config = dict(
    num_hidden_layers=14,
    hidden_size=160,
    intermediate_size=640,
    norm_eps=1e-05,
    rope_fraction=1.0,
    qk_norm=True,
    attn_scale=0.235,
    bias='none',
    init_std_down=0.00435,
    warmup_steps=322,
    batch_tokens=[16384, 32768, 49152],
    max_seq_len=256,
)
Each number is 128 + 24 x the weight over its row's rms, rounded and kept within 0 to 255. Layers, rows and columns count from 0. Numbers have three digits each. The size before them is the row's rms in percent of the matrix's.

# layer 3 MLP down, 160x640, rms 0.264, rows 0-108, columns 256-383
095:139105092117102095124122110129107133145159128147060125098135163151138163098165134106106118109131158133098121102111116119153125115107137127124111116139137155128149131146124116126122085119098131129110094126094099117158122122122148129132102118106124166097134124127147088160126136130159112116113128161147160172112125123137105117173101140117119139131104048139137111161141112117129155162097
100:109123146154132135135093160109095117129106102122110131107092114101154107100137123094105142137069158126107132105091090094062108126104138086107113108102108156109125119123129171108158093124159151176149090106120136124134113116122141111097115166118119140109129122116140165143105108116153206083178134123118123117123118126135140092090103073123137170110105110113122165115105131129147114129090
092:121115164143115108167139112109111107140144162108112136135130129164155149199131113137109118133114122122129127120164158134188134140128104147119097131106128136125142121097085112127143078197135112126129127160114126127126128152082122160143176148099124143128137115145163082150146159155113133114140140113123148152146138131141138156115149146149093140111147121107099116115157100135147126093163
097:123147158144154156132149128089101144116112132146138128112148105146143078084112153097130152135078118128092154108070139147103114105149110099127125142083156135146151146127142092113140120104108084108136124119122123144090119085095137124126122116127118161118116127114098124141141138109147193155173138135139123098151117103138158102136166120125137149109098115100118127124084101123113145080085
098:158160165128116126181123152071108138122099180161123130135134137155084121189131152094108125118182122158114114159174120173099141150137103145113130127127131167151107137130159085122129117104085113129142142180119114159182170147110107103133131143144153077126164150138136123151161129130104118147143161146112159129160140128109131156135139150111140114164111117118153131122126154135116124133127
095:118131113114114184174119103108128106140120103124059126090123148096146093099134120121111139134133130140106145105142136110176143148144129134135103089164138057132116142160149122113109083133144136115124156125121114123110138127124150095150131114122116182125114107105172102133134117144131136127108091131115123125159133161168114104108144164151144139125095120090109086174129099131162165164146
101:139133135119101074113138105113108106110107143095124143116106100131152147140105104123114155115162123101160078109121143124154109169117126101179125122135163106103137165097091116169172124108138132110108146147116169121150113137128112151117154143110116108158110086131119138134119129168074084085115116122122145157135146138106143153144135107140115095148113106127135124112166100134120128135132
099:143105127145132070093152159103109108115132124091102115169129085172145142112160134099107138120145154088101123135131174133142126091128123137180083131138133131136130137106150098140114111116101090099116126133132144140155143114099117132173185175089123136150130128120077106129146138066134103135137118122103115142103126095148106139125134129129132110150101093145119114125122124072119124109108
098:161162134115129138169086120142127142150152088121158152178166140134108113103157172152096175106105127147141129164168099116093114145121124151120131110120142109132102098113154172128079151125141169100125110137115119156057113110149167115121131159120099121107117121123145086161155134117134155167118106116127088144172134162135134116139168125114128145093152123154106149098130133137135119149128
094:175087145124115128141104157155110150139138150094130134101112148154154107157142138148126102169133107151090134121162104107099125088113136145149112144150135113105119142083124109124142121147155124160139089101106086148156136138157107138102121103117128130121096122140119135061150123100127116150109088102127140156090102154151113134139152072113112153135139119130106132143078077132145133128137
098:134093089126136160127071147130129141128103120115139113121114157143122145125149131185104122108138160135067131132135135098095117095118130142092117140078108119117100110142138092159100111132146103113148128129092102165106114135150062092138101141132147137131115168135125135111126130124080164124112138127120102127186135073148122097142145155065163141132146113128143098143141123103148088110088
097:120124115100126164150144154120142132191155137154115149180130122106113120141149168129132121096100152166136149149135080125078109118106132143104129182129121158141139085120134127143112091122114188147175111121154105163115156121178154130124072103149113111103127160102128141161139116174149146126155143081156112094148115134108155104116106124127122150117142122083127194128097143148092113117092
097:142088103162122124188203119138111098145086088138142119100131121104098125086141120126147160095105143108087113104120078128124136173135134114114128097121117126140129125103167109124112100162146113131104134129118154130155186131129142123133144146115103133144116136135145159122180141132156155120112145095153148156086128079125141147114118184131118128204109127161106108127076116096116171102157
097:145168149142149125132112125117112143116127082119124135162107120139112125100191160131145085097111095131153112134111146146088136074121108119092174155138128100152121119077116150097133122118148120161127156146135177115113049104113112116121123137133162120135117125114091082169133143132147134120120106163101150186119111122095103102126115073088086122105154153133115112161086165149149144135105
103:144132121150152124133131109098157143138141144179123098115117140118120113157133156150113089120161075125116104126139152152100107135097140112131124119114136124157134090173119133113154093148096053108146121152108139151147134124156125140129116113125124143095133125116137118107101118108132098113112133145136144125131122107137072130137121165115125127086154135130084168123161160150152113158123
104:115085109141127149153120114099163152103129138137145142106129157128123110127174138148078126127148149159151129131131121177138122142107129156115144173151101135155142147187123154121152138162088151175141103159127158128147134115142124074104157139164133069159135108130123113146150113167175091133156133125147112130123131123123125158109160097112127150146125163090162091156196086158127142130164
103:183131178102136089153119087123087122097132181077128143133104146112141117126089126151123164124171141085156123110142140127159134083161123116098150167111111089113132116138106144121099145108157117133135164131119176098123109102118113132113127131100125186162105090147140128136106124143103075136115150091119133116094139153124135161153138095149122126153157124099141152136127115164130109140166
096:140126099143123097116088154132114116139146106091153138143121114112130172112121137156145134152122108152124106087125130120141103074148123104083091091143118109168146060103185081138107105143147134131113083134120084092155119145109156113111156146106175123126140122097130110129165119128101166132117087142147174120168174124128088136143129162126132132112087148137113102145145173129103129128128
093:138142106132148126113135115138136146127134150133128097128129147137116118108102125155117106140125129167149127129122187124136135116113125128147062154162164122159142141106134118102128102157137115115133187099133161114143131124140138149127154147120157138110148118109124109110127107135123091108163119128135150145106127155149127130086108054139119139107150137103094079119132131106129141144116
099:126077159132088123173142136156161122119121159152092134099168086130168136177195140132083132099131147107093131139155126098135137114152122152107126169082130139149150151115095145158106163115096155115139141132104122159083113139133190166153137136109149116133158118132078161140120129145116116121134157138102160118119112110108160170094152174109121154121122135107121114106144131121159156159087
095:177155113102071153134128108144159143141134126182117107150115158083139170152096157100135128099132154111123086124147111146089148128139100121156163070140118158093113149129151103148094130154176105138136118092105122150088103168083116114114123150087133123099117143109108109164134113114089168127078094164138080092130124166110141140139132153106101126150126146160138128126131101154088142198106
107:105125149139124134143131114117120159119127132127161142130086134164131116118113136125139114139131103139119128152093115142119149108095069139116124084101138075051098129152143142135164120126138106099126155148142139097094149139163137158156107103123168136121164148138104133127138127111089097117161132164168114122143126104122084123108075138116131101107141093167093138152172142111138134126139
102:140103126166113145112150121158152143119098111160109133121154110093194171158095124095121155105130134141086118155134110119124141179152092159107160156111101153153120136145143139132136117159137081144144144185113144125145130148106104153118156138115143116118143170186152126196116170138141141124097111146131098097178140119137080124148135217117154161150083150147095190099129150167141136099108
101:128134168132109134116120116112154113091081097122118134129098128131148148132148128100116105109177134137088156103127128132141138144128113137128119069108120074142118152144118130076116123119122142124162126128149119133085152121112173092142162151144182083137078106106137087125102182157147104135122200106122072122161132108099135171162115119116130085132152123100140110116104119107140141112106
100:139127089108116111174182121110117120131147133147138084117126151165129152152174134135130184156072146130137113142156142140143119037135117122120147166147138165103119170119093122194143133111135115109122174122120145140152129164156143131127131104148157113178121128143095120153120107135122143126130107143100170129105099088117118127126143116128158131155112112138165135102106144115157095132124
099:129150146159146145105152096089111176120139154128110143099131088153154151169133124143087128157108095140136141149100138141160139115139151125154153106143139117103137129156121132155119122123136152110118101110119159153104188153152089087159148118166127126162129141134142157119113102169146086088122120137119125102152168168126167145120148218165137101124112125109158103107109127123180100115107
102:094162165123134134163130125161197153130148109156117140120113155164089190123105124118090122142110114162133146142148137170097084098158118141140128162147147166126166143116133121206148131096111111131137158155133122140117139146112103146177112157132108138112130139144148162130131087154151085137157185135106157167123109133135137152092141120117123123124106136157120133138167145107163149126162
095:128131126110136106115142073113099109123121101113101136134111160120122142141120134079100106098104119137118141095124146087159137137082117119151120115136137094124075115161116130133091149109152111100102156130120113118134132107112104109102145110116099121141128100142164158097113125154116071109117118161096168144152104138113142154122136120148140098100154131171138150094135138147131151151102
100:116147124118137155109103127177139148134142097180148133129127098116132107128112148157120111146152129101133136156130140171124154143123138153145175123180128096123102113157151159124136184153143104145107157143119133119080149131128166132170144131109131122176125137102175132167107164161145134151133144121144154121138165145117173150176100115092142109144131139174190100155163155155154112116109
100:135075146136135143138117128151139128159152099141107142151132111153148131146129146109126096190185090108112117093153111091125145055104143140138175122174173140100061085110133108111156164131150073140121088150146077110137117138135141116092117125141112113154101142090107142084101128119142143117147125128125139137158119153133134143088092060135120136092123154165091095153127112157140110164136
100:139139099198151118149171138109104120118163134159137095112151164155124153133117133139127136110145130125108147108102139132111202138137117140150087085121122100118151129126119128127123151117156119114121113123126115147150119162088124156100079106105096142122135156120120113108135096085153142133144104145129138147153118103143131132123133136142109120109114128162122092126090185119116139177141
099:147151132126132134087114145151131083105109126152139133074114094118128151115133130097090114106119112141172108121098136170128143114122116087162142144088135160131154133127122113111103114131144123161165109132145096113079078195160146178079147137119116163135127117198123163143127143156162115142118131110116107163137138175144170148111131145133145131094132144125156122118143124116103164149125
093:141109163124141152124150134137127114100141127093151193145134103115179125158171143105116140112115153180116093099124107118098137186127122077081147119135111150129117122147127134143131156123131139136135208091132136161091136103157092161139149129145125126092095127150109118126127149168127154143137106091104121109146138082110146131135180134093126134092141121157124173123159075144112143125111
098:124183115113132153128131153128147125157163124156112081146124129150151130105155120174110120135098139138103116119105103123082126121122117102095103068145111177093149153139127128131144102114144164136126083160138103147117105162162139140127103129174168092121165126120125099108122140109123167146144109133176119138125107178135088125121117134115105127077151115136080129185100101153119109124172
098:139130100127083099111120130141132137114152110140128147174106121123115165132171114130077136114133127114132154131097145125158106087130128119111107119104076113113090110136150104139149121115145179123114102137119104095144154140100196106126115107103154129108143114096105091132132100143151128079111154106143131128077160140101141120125137155120134101108196127125112113130123184122116129164165
098:107143118147148150149106120102169147113129114155118097137124136141100156168115131126158089123137161106099134134131112131106145120129126153115107102148140104122135123145135192117129117102165126132130127117117165141175153158129148105099094129125149097105129129069097091079121099137148139155117132129154105120133125185157108136155134154145142114141123127124120116113131114109120121151082
100:133104122144144121095148151166122135133102156152110146174155148123109173105154111115138101133135160148116144122066130142132130144140130107115137164168121122143104135132109118119110207151157118157133131164160096137096158148164131133131165122127143132154159130106133127108144110142145136083127093142100073143148142128152120133134142168073140123095146108099157142128127104150146120158174
098:150103113121149090116168124092144117126143110160099109124117133096173169132117095107145199091130161140131112140176130122102124127145104126142114141126126162100109162110086116129087103123187155124130126121100138136123104108143091142136145135096108123131130096089098153115121158115110152151092162149108144144139178124134114094117192127142099115127101125114112132106174128119127132129104
098:092119150141112113083140091122100149106104080160095161113144159114146139117150158155133145098145064077136110167128163138116108132128137147173095151119131127148108135133109150116096101116136171104110120129110120074109081158090132113115185156085128100119122105137122105157094078118118087107139094170114144136135131118135124087154134205145108124140147129085112085094143116118152113141101
100:115089154144142142163121147132141135118087122102142115125154088141143150139137122101148104112105173135164138151138052126126164128122146118119135125111142137150130096145130127180121128149156160156141124142153144130131184160149121130102133085164173146110098122121121127095148129070150106163149108115126111102108157150140149154131114146174117146150114136125157144122059077118105139103102
102:141141123163155177108122150130134153147103117116118112078080119141119174106129145134117118079118118140117158200092138133140132071092115151139140148087104131162149123146121129153128100177186157123136109136143143126115132169124126136138103151119176116126128153145138152140127159127125123147167169166144112104122134095149124131153151156124198180129117166131098134157142122120098137121115
105:107110105124155140086121153118150112122140138117123152154110106164145124092053099107116156100083150123131119150132127140086131074109094147135134134088110116156106127106114156106163116108134108090115119128150122099069115112094091124120119120135133057107103154105118128042141151133154163114146120129151093085138174142121112124103118144116091137101106116115156106151089120099118127115101
104:152106137137110123149171159114136147121128137137130127128140128104159158140137091117120187143158121124114072128155119142215134123119107161117155116153143148138171121167129141150213152173122108157147116128151139135142118173128128101164155155131120121155140143109149145139137152132147110143124132132132165137158116161181157157104151138141142116137127153127106127142166090102157142100113
101:115104076116191118105166154126069119124119082093124166107127127121132097107158124121095172124109152112102145114122160104111146157158148112127143166142142131107150122159119117117134094088122172141137147116135152143083143109164133152150139141113097131152146103160084122153134090181140119120117084116139122138159177114136157128141139159138119150078114142108127142127145125159125131118128
099:109105162119111130128115122100088131156135119132079110133109140117130133165109118103118130088123115133172156145127125132089127154125115161117125126142146121116114121088113143125137096098070117109115088132146118114123150126080134139163135134143137111113119109085122083127171101107125123137130135134108078146076104133124109155146141170078096112127145134121086114152147119151163109164135
099:146173120131148100111156109125097139065142116127114161115156164146139094140082186152157149174146141107130160131124184107178121124125117133162090077134171080151138123116081099148180080150111171143113126088143139155164123122102103152163133100147112098168137121129168121157114153128153124151117130121097159091128175110086196120117077156156095135096142129130179131086097108082151130158100
099:107142169122116115137142152098143146164099081149128099106129099115128126114172150097101141116157159101106147133117080126125164119123133148153109162125144169112132135105119154139107097132136118142103100121134178128114160136155135146101140152143085154100111137137106085147148159164107147107107141119121106154120160125091136099116115114101138139101124127122130100126131107120155107121076
099:122100165091179111096077134138110125118133148136105129100123114116119117125156104159122126093100094092129148168142167137087096143141164147153110125091156153166123127168090151167129137142106183100086136121099101123140100154130094130115136137141128148120121136143157120178123112152091143133086127147144118165116123113131147119124139125126122141091145119183116147071166106145112148144112
099:122088086106095174103115112129147102096137141130070121151117175112100170170093096124128112103129158111093118161123102118089144147128118096110148156092139183119147079161094140147131102138121088120149157146113111121116113152156122139113114087118157154116105135137097072159137115134109127139086073125124129148140130164089117137103103152151108119179145122120087099130167121110137126114079
099:098128143133130111131094145162106129146077140051136127118135103145152067119135153126099130138138136126161175133129116117132123103130099122111136115062111145137130071150114116116123102118150103152160156138173152160102102125141121117145136111151158163145104122161169106134140146135138135115096154109113140126130152129167148095145130162149111146126141097130157108126130112134128118120119
100:091098095113142115159156108119149120093093121133140124133113126095145153118156136168174156111180142156110151116126150140172111179161135154110118170115110135093107102135152149126115157146088121135104180128115170128059111133130134113120139142143152130146125140127133123143130139121142124115138161120144131136093127146130144122147136161125155130127106131083135083140121128115120112117131
097:113155117132168128126119137121085154140091114134118116107129106143124153152128148094147125149136096115180103164123082137132124167087095128163107137169141125078134123116146139148142096112137143124122124155136111148121148153113160102104121140167102171128104122093098144176118128124133098105150141118093110067096165127114115161091142105124110099179092128134127102111144121138122149132153
098:149095177115072104113114124162120163134117117111154089111126114125147150148117124126141129099127126140113131137163076109117136155139114146144143168122123107112103155139102119126108147138077139114137119119130111131133096112097131086135135127137130158137130121156093091143144130129084121125105096166105124097103142146148086120141128117134154111163129122118126124112137102131145097142091
103:112141142145122120136174062099143144163113103144106079146139102121137152152089148112105156113118142145136145171113129118133132147106106133132121099134117081117125146129101153124143124191117090117116068128154121093120116138116150095110110124082141105119186134104076122122118090089159106122152091156162112074135115141116162120128118130153135119116088131164154159094144111137179126123129
099:087194066078125126110141098113123100129144175084123091157134138123111064144167126184169105115166116119137144096095122087160103139154134121115110123090141161101131102119148129091128091110100139105114135099150167152146097111168112165113132125122150197133128137112124112154134114146102112136143080122131121136120097096124115134116145124150129091094087076111111125121113120136115087161087
092:121125149133123118142120145148105151161102116100147130126109093158150145122118119089144134098126107143092165129115152111167176110132103118125096128157126105122109103125113156135119130140160175113165094123111133127142116119151138137134145139119141127136169135154131149204125184149151101102096158143143062124118158159101190111153113127122123095139170123158137127074140128149160095132113
117:152107164129123125099116162109118147128107149121136143147086133144152172107136152104080121127110153128144155120121106138138149083110087136138152122129152131103091101129129132128112093196137106118091166108117111141079151129153121173094118105143135135132094133140113164134151142138123130109135124117103128095153158097133126170164103108144142141101141122122089146128103122141117159106113
097:121165148113097122118125149134127137104166173167120122102110087136137168131150145125101132173117159144104120141180130140145101155149147154140117158149120104134122129151180148172182107151145141149121130174103080119092131122125113168111152156093124135149126120148173117111109131151119135124093145137122109117145139108142137102133168214108133124152120146123116121114162136119111111095160
097:156116135126136135125126156163120115153123171135126132094117126131111141150075147129158128097158122099130094134120135145105088090097129121156153134157146152120098127119149161178156140157094117168164173103109131142117159112136077108102110123155196124162111098156099092114131134137142174134098174123141136122133125071120081154135146130109113087085110118104070115077120128128120122144148
103:160120128143121128155111133061153139155130144123122121187144135089160120159156144094129131116147086124147134162100100146098118188129133120095131153129158092130147115151137132117106109126141138125162098178127126147116160135118129099139161160137176154155126127132179127144077125106119171156146118146164139120150127142137114118119125142113155166109131162150096150113133126159121177128116
126:157128101135150123128125130165127106100140130137130126157070119108090112086099116148138131162162143122177173069132129114133123106090104123111146112154149142110120124128161152099144128071102149103125134114132132120118111102096129122112098147167068125141170111117119112134148114122171143108127143114139150176151123116116121174124125107142113122123110102130111125133113166076123131119142
097:105114113110112149141135124114148109153140122143112093101107158107121113134097147093133106149119154144182123148095108110065119123147088141108146126114093144122143119127123195106088183101113096164126098155119138145169132134117118115148122137125133174111134152143150129121122139121094154163143099127167088113084136127148138069134126140075134128133174162132107149123101125137150095109128
096:087110104162168131143124130161114129133148149151128130088132159145165113113185159112100092159122120190141128128140126157134136143169112129145127109149153180104122167121131100080087107103118152094124116156112112135141127115126093113109096112127112140105106122146101120120111169142119131100139149137178089171150093118090156162134108154136153158179109100117136114162118136114140110147138
100:161095075152122089131110122128128156105125134112112147108123097160088090131112124111137124116144140095140107113119168129138182074162129144114105152110149155127149123141151148167112126113091128051162156169157138148121133129150092154134112118133179115149121149148139154142131138125131119151124127124096122149154158126119171151140130096147138103130128118145133106098156124138101108150139
098:143132171144101148099139147117120135114134155118118099074145136138161169120118153127134093130082126127125110150138120134155126100093158144106121134118136092138141117121155190134117145141139122156123146126113128131151138133119107132104157163151150122107130132138174136112126153094140166111122160123116123141121138137150089103101131118140158178146159154112145112162118130146126128109146
105:154130136132153110117127118090116144129110106121090137134134140121115145082110137144134112135114134076101139145150151106095068111110136112104098138110097161102140140123117140135139117140138099113091105128130120125112161140086138119129113141110133109116086092150140103137112117133101161117148123109155154179103129175137108101101101102132128096148095099085107074112102143063119086096152
099:089152090158131133103142152133141137215109124105107112138147172140110128171160127121117114122130092127090106129170110115078093122120127144107125158122157160125106148089112152085125143130170157159127138094127137135162160134131107142101159137122127099182113149087103120184129166163160124146146140110150149118151118127125119118107102128133136157132143108107108114144101129072117112093128
096:097122103143137147120135110087146109138069149090064111114132119118137147139117080162138145114111134103128160148147166101095139141138151124108082094143156116134170137108122133128104124090158139133117151076113104109143126132106126157150156082181086094132143123120117106122150087133125070123135118124135174134155126129135138129103113087131115106116097122150071145126114168093152152142145
097:145138098128103151128103146183111125153124080127156084128139169134118112146154136134145124124128161134149129132111126124159113092117120115102137139149138150124129111154156115124096162084079160111143133140125123130165141081118148154162091108129109139147159157146174169128142122106134133141127147142164132126091076142131129137131145156120125083160179135151124121141153147137152147170131
097:155170116104144113153150115141145126136149124167113064120145131112099105118116147146145157129148107085122101144126149130146094112111126130095130121114117137130147093124108167116181138139162162154105137091112100118158111124162156122091113133125095101171152121163130118091134107095099134128079126136155127088105116133184186160136139158147112113133124121122159103092110141146122132097157
097:148145175082142103181106136125072144131167110120136120143128103112146146126153146119136120135122074144180092120132114108179151131139139073140121184131088110117119125134117087127113145147168162140177126111114108144110093115132115114108119109112124132164126090130113122159097165147146101111113124156115150129130174124122112131134125069125138127099161137119118152128158150146117124144143
100:139163135114105101114104090117110129112119130118114159134129114144110193141149106124159145097172114093087119125143098135147170163145133047140147125083106160160126139144105126146128124181146124137165149070118122120123122145091082129103132103101128126104139098138132101112121124125128111109149101142112118147145094153134100150131124154152147099106122101122142088138166122131118137108162
099:095130130114168121141115160133188125100140135128120129146164116146120139116102156160147127114185116131151114115132168107165148126132142141138123108128142133134174115134146162111148103121146158097152118131139155130104139138140109091138106157150144139159126139163119098147125128115113110126141141146106145219132142131135084136200100117131135172105146133137130154091138164134119139151100
097:165154095109118127172131135133103123137124134158100109126136114097160130099128099139104142087112113100130149169125124152130167092152141136158138143143135092097142138101133160102107123158138130154110132137147110125110139163149114123070118178127155139102118110149102112203119182151123112140121119131141104103098101146122129127141111127118169114133144139120145109133137132113126173174145
101:160131125148090168134139106147124158116106115122153155120118145104178155109070126136134163122156112120107112153184151147095100145141160119146127148126134109141124134106146119163112125157128137131145102127129157112081126169110121163137139126154147132091144159098131151192126117150129078120116128136119126174122180135138142164102094133124104165113127150112144100158092068154158127184156
097:117087131121145101168134146137101122118084176126126089133094102144138153104117135108121160138103125168075146112135125075106106134096121094131121144125134094144100156143160133145121163117120115148111135171131118112128136148107123149173178151127129169153122112113080129148144066097155155147088082118116114110155100100174119108154121132123130113158120138144129148108130110101101132134116
098:090068153111108128111128098112121157122127141112124149148117094142110105118127031090100147086133106157138161107127159098156156130120112092156116120073076094148122100168109108110109124099108118127110103125162110147136144099082098139186147095092126116112111109083122153099140135125132150111132150148133148107138093134111121164135167077113127095090100096101122092140119153125115102127152
099:104163123147087139095162151107167113149071136083132066130121139126138149115114138150132114091140126127107160133089158118179111117127111103121130117133155143148115162176115136103129110151094164118148169110119161146144139139139168141165142080119147148122108123153114109092142107136117138166126158085152104154146084139132067125115150125124159138140134147138093120133156103110124126129116
105:124168120140103114160104143140124156073112135172140155139156114177128150123159096132082158162172138142131101127119101126142150140132143125101163101150115146123134141167115110141139118174118129119142167132147121147127185135126172126158161135146126102156132133127171108180126117143138080105098114150102135141161144100115155115159131166129126111127099142161173096120160123123146137181126
102:124165166120114117124103134083119156148124146163138116119163084138108126097153202123145119150114142125111117179125128129067130097139176136060155136102153124082135131107116163126156122124138124146125091119114120101108086150144142120097105148149140102131126145142086117119118126142136137147126080149135119144116132095132140117127125125096137114148159133093093128127138107156137114083119
098:131171138147078129091144133145158117149149130130127102132127131137121164147113171140092101130151074138151135133151171148136125121097119133132117144155098147133126130119113140103114123114147166102150173102101082133131121105138135139165118120164166076129135130141138126168122136149113152134111150128131152151157132153118101192154165088123075112126130124152112145129157122082120108070135
107:118135136157127160130109131136161115151109117137148165123136083095136157102115095129141102126153111146093126139113104097105111057106130094153128091100123136116089159127134097133128116130223130137117089054112114116090082135131113118081125104094106075089105116107111144115168103120154111117132161098139118093118139141129179113127117143156127170101118106062142119108069116141151112146110
098:187082141109168085149133174091133106116130142107101094130109127118117148156131138117169153162165112099123173106125148166137137130090127123069086147128144100142125125140146114187120180149119125146147068119121105141088142161100126108142119194137142106130142117081094151096108126139149148137134102098159104150146121127126173133138164158117167141121113144116172131143145143162130153155146
096:126145143133145139095131156117138085069118081123131141166098100169105140115092129112135148146156096165130104087132153167124132124112167127097120142122137098130119119102100150145104114187125099091141098112120112095120166146126115158181133129150115131112101161145091180117112115097164103105100137074144101162129129100159102160126174171142112128149138115098111096174161151089138143141126
097:098163121118113138143110156081102125160114119158101128168117120134128106139124144095105080119093129120097150133112097105092137095145126130107146099182119133154127090118107135084110130111102083112119116118143142148081131123110145110132113113106122132119147162122156144118135097145126153120147108138163139127144108133114169142114135119066156136135109117138162108118120102120160127070147
097:137125131109139128135093144152164100152146141121098160104149136118157125131138134150104140096139124107109131147139163151153102120143166151134140130093124198132142078128119085172145085112100066161112142145106144098095137133105132120144134154129132088103104147145125158106086126180110127154152140132165147125139150132065125123114145136123136135132131159113175144113156114126129146144147
100:098114108080134148121147140097096170139083159149150131084143108109113115124108118100118120070104136133132092101126165104138119108163120125177079135097112087140112162133132084140119110119140094093119151187099125197127106108093123138164128125119151159143112113096118146117121129116125150136139072106133107121147133106120096118136154091096138122102114131127102149145115126152098111132146
094:105114096118124107082125118144170103162116104120161100148152122151090171134138139110127114091141126091120124173116129119084133108164181126120118154155148160144198089123078106139141187157156105165187116164095065108125124129172153160142115108127094141129111115137066119115135112117118127149093116090137154160117075103072145105128106167139138148170151114165127165058179118114126097093115
103:121118167105133119122151127139111111094126133101101138117094166123157139128127088116138144140128115126123100123161120129097087114126079098144132137129130114147110134098148139097149092120128103127124117127117074096155133089154189115172131142128133128140126141141186121094112114125111060142149126171099140110099121090144162096133144144148117141145166144081144145138120145110112141142114
095:087182076106158139150108131145073156141116130123115155111118094155127120127143121181152146196117050122132160122133149115133094122119126111136116162094153129128086085122134112149170151121125121116119134141113137176111139112124069120125109138142126111139105112147146144161152183133130161153156176133110105087105125084128123137088152146123149108149091145113085136102140114114149097091114
096:119146120122134100090133128162156146104144118141132126180142126135066162135123080172147113143124121099130168166151116143162119105126165154093119126142125127116094132135122144126122163124122192098086098142118116134121120123124121177153125123079084101149143139159099134100110116152136123070144155140125124159103095133115122125107146158108111159090128097166093123123102121117145083134141
097:140151094123181098133146146149136103160188107103132107131132165152144109079139110178114121131147102108092087117109123124130106150118103110142107120135077186093121090190110142109150146108143112134097146116068113138162090135118093134100142151174113141093191115114138146102095170133148142094133166125157155129160096162151125140084117109148087140133095111135151131116139145074132148117133
096:137120143133138103122130087102126102146091143113166123121141126094165127168170179150103087115136110123106160106150158122130157174128151115157125125114089136162148137135169136128130156147135124107144154116166127136165089154133156181102146137160127105105109091135109126150124150116115160109110101091090173122077129187133107134104110044196126117117155140137111112078108126128177169143153
097:158088135099138126138121136139139137132120085139120150146134136146127137123138145128164105146146098146120127139134106118117156108132164135084130131172173100117108092117113138139150134125150132081152121085110131126089122143080123128132098092136115130066144140119067168158126110130153144114176118127112124134111136138091108116118156133105142161073099116098175158128083151110173124149135
098:140134106165175150110138139134103106139114115181139159143139132125112144154101108130144119137096142116140172156110130159099126135110137114168145115137100125126142152118155103210150138148175159109121130129092152125094133138129147139138126093154116134095129176126124158120140128160122099133179136133149096126106163131136114159133127132150102172121122124106123136163109141149139148111097
098:073151106145113118121137102106124138128146086111127150111088106144155118165150159115109148088139150086165138124104140083097099156117125125089093132106169143129145144100121101114128100125073106118163122119094161147155118130122147119130139105144155131104098163162136091126124106168115118135192095139125121155088129153116098156083116100183122109149140154118097158140134139137128129113117
098:178116124121115085095111184126125092137118125144142124158106124158126173097137140179131136168087143147087149155114158093079145096122154102129089125138146101120108136122168162078142110131140106119124166124173108096115099119135140127133103108123156129148076150081097094151119127117129129121178109101133134140122115135154138094124116088136120161124112142133118180114099156075160128136103
095:148184122142111116123117130149138153140124138152154122143120088139159122137124138147131162174138097115160105132140092110141120165120130118103152109128131142122158127139082097108093132126151159145104106121133127167131099102110114099128119152117127112086169111105131199150105125058135157150126074115155116080132108112154125114131093141130144111149144138144122138125099086100157068117126
099:099158151102137122144135125135128119171136102143129122144136108163139132136152086087153123107144149091095134126135164150145112181129135149114139132143120112106136186120138164123131135106120133137113111155115128112127133118161128132130175142085131130128134148117127190084129115164107102119133112147119129142115162114142096094118093121145137155193123125116093134127140164116131136093119
102:151134077125097160118102139092144137187099148143148060133122153081127101110148109113132118135134112137142068095137097118133103179123143104101161096120120145152126101135136051135139067124096081073117111122131126150126124141108117156131136104140119130097112132128119091098131116094152128149136108125134049133081069118130085098092138166135155135158095122150103095136120108118120123122129
096:178097160124119152135119154127116143152118142133149128142127096170128133084121166124104173109122144132122113126098144140128138119124154082104108181102119088138161095122163137114071108125083141129135126113116085146099144122129117120114110078090103149111139141098125112108091117132100183139151113141110107092165163126117149138135117151132131128145072113105134139137065131144097121139155
096:126163147127156127140148122161131112156135126133144149107132121157131124120134143158154123151172084125119114119127167136167115114108127159135119122124099107107134164130147173095137156154162148112144141128116139126089122114147147120142149145147154135112120139113129105146161153128101150106108190108151120090145124105072110141101100134141122154096135116147134141114153127150121110150112
105:110110222115098127129118143122149134167104123148137112070150116117130089106153151141147122152118086109158109144131099150036118176142133130137138133167126136138155138105107140144141145098110138135138160091106110139066136098136106163111110107122098167096122123112140131135115107110107139120133128131127135102110123084132168113124133147139148166119110108150150111130140121170141116149145
097:139138109116087139121090167130116139116165129129090109163117176162092132108083105157134132142158148149182121137135124124111099115132109126116137107128113109080124100151126117118132066122153088090105086154135120148138125118105133134133082163123153130168115127169122125127154127116120159113094146119130137145190148160097150146107114142137161094105115125087148118150134207082123098130155
099:099118096096103118109128164131112121153121129067142138170133142160143136149191139114097113148128150132131115111138147123099141101104134111118140136107111093129122111082125133136129091134104218121137122073114128096152129139164140129135127142130145134098139138117084091133151115134124167121145115127133121168104113096083070143135142110091089114115111106147120149155120137119150119091179
101:177114099142156147088132141183124136119115168147144127124112146136157145147104095153100130102111096134134124132111136142132160095133127133137109141136145162115153126116124091156136092164146090098123124109124105141172132071109129132148148151093111120144145120157083150159174125111160082113120085141114161143111120089079158147103134115132146165100175110122139127147136164120155122156127
101:108097170119121118148138077123120130101137087076134119124108076081149125133137128136131101091121146160121118134104149118171157116070099117121088142089128122162080096136138125146146080139125138064124178107149111120119087138125151149135150098128126103124149114130103129107135124151114143102095176167112125152134147141124153119136104137104152111161144124131115098093110088121140160132132
098:117150198128097135112144150108117131116147170145095139112130135127153135109135135090106125091143101147166132145125103117135148146113141154100146150175122136119119164156104160123119104135094128114153157148124161099128132122136189097117144155135116145100093135096107105144129158163144122131133163100148146107117138140117141138157117166163122109144139160097151137109132146125127126113134
101:069126124129170113121148122111138143097172101075108126164127105123131109189091122163187150117146152160136099119172134131152155102120123145110130155141115132126134112101093114129128101173151137095153161120089115115109147111116078126147106115082145124136100127135129120156149142113134080092136147126118154105092144104123122132107118068179150135138119108094093087151151171129097111136097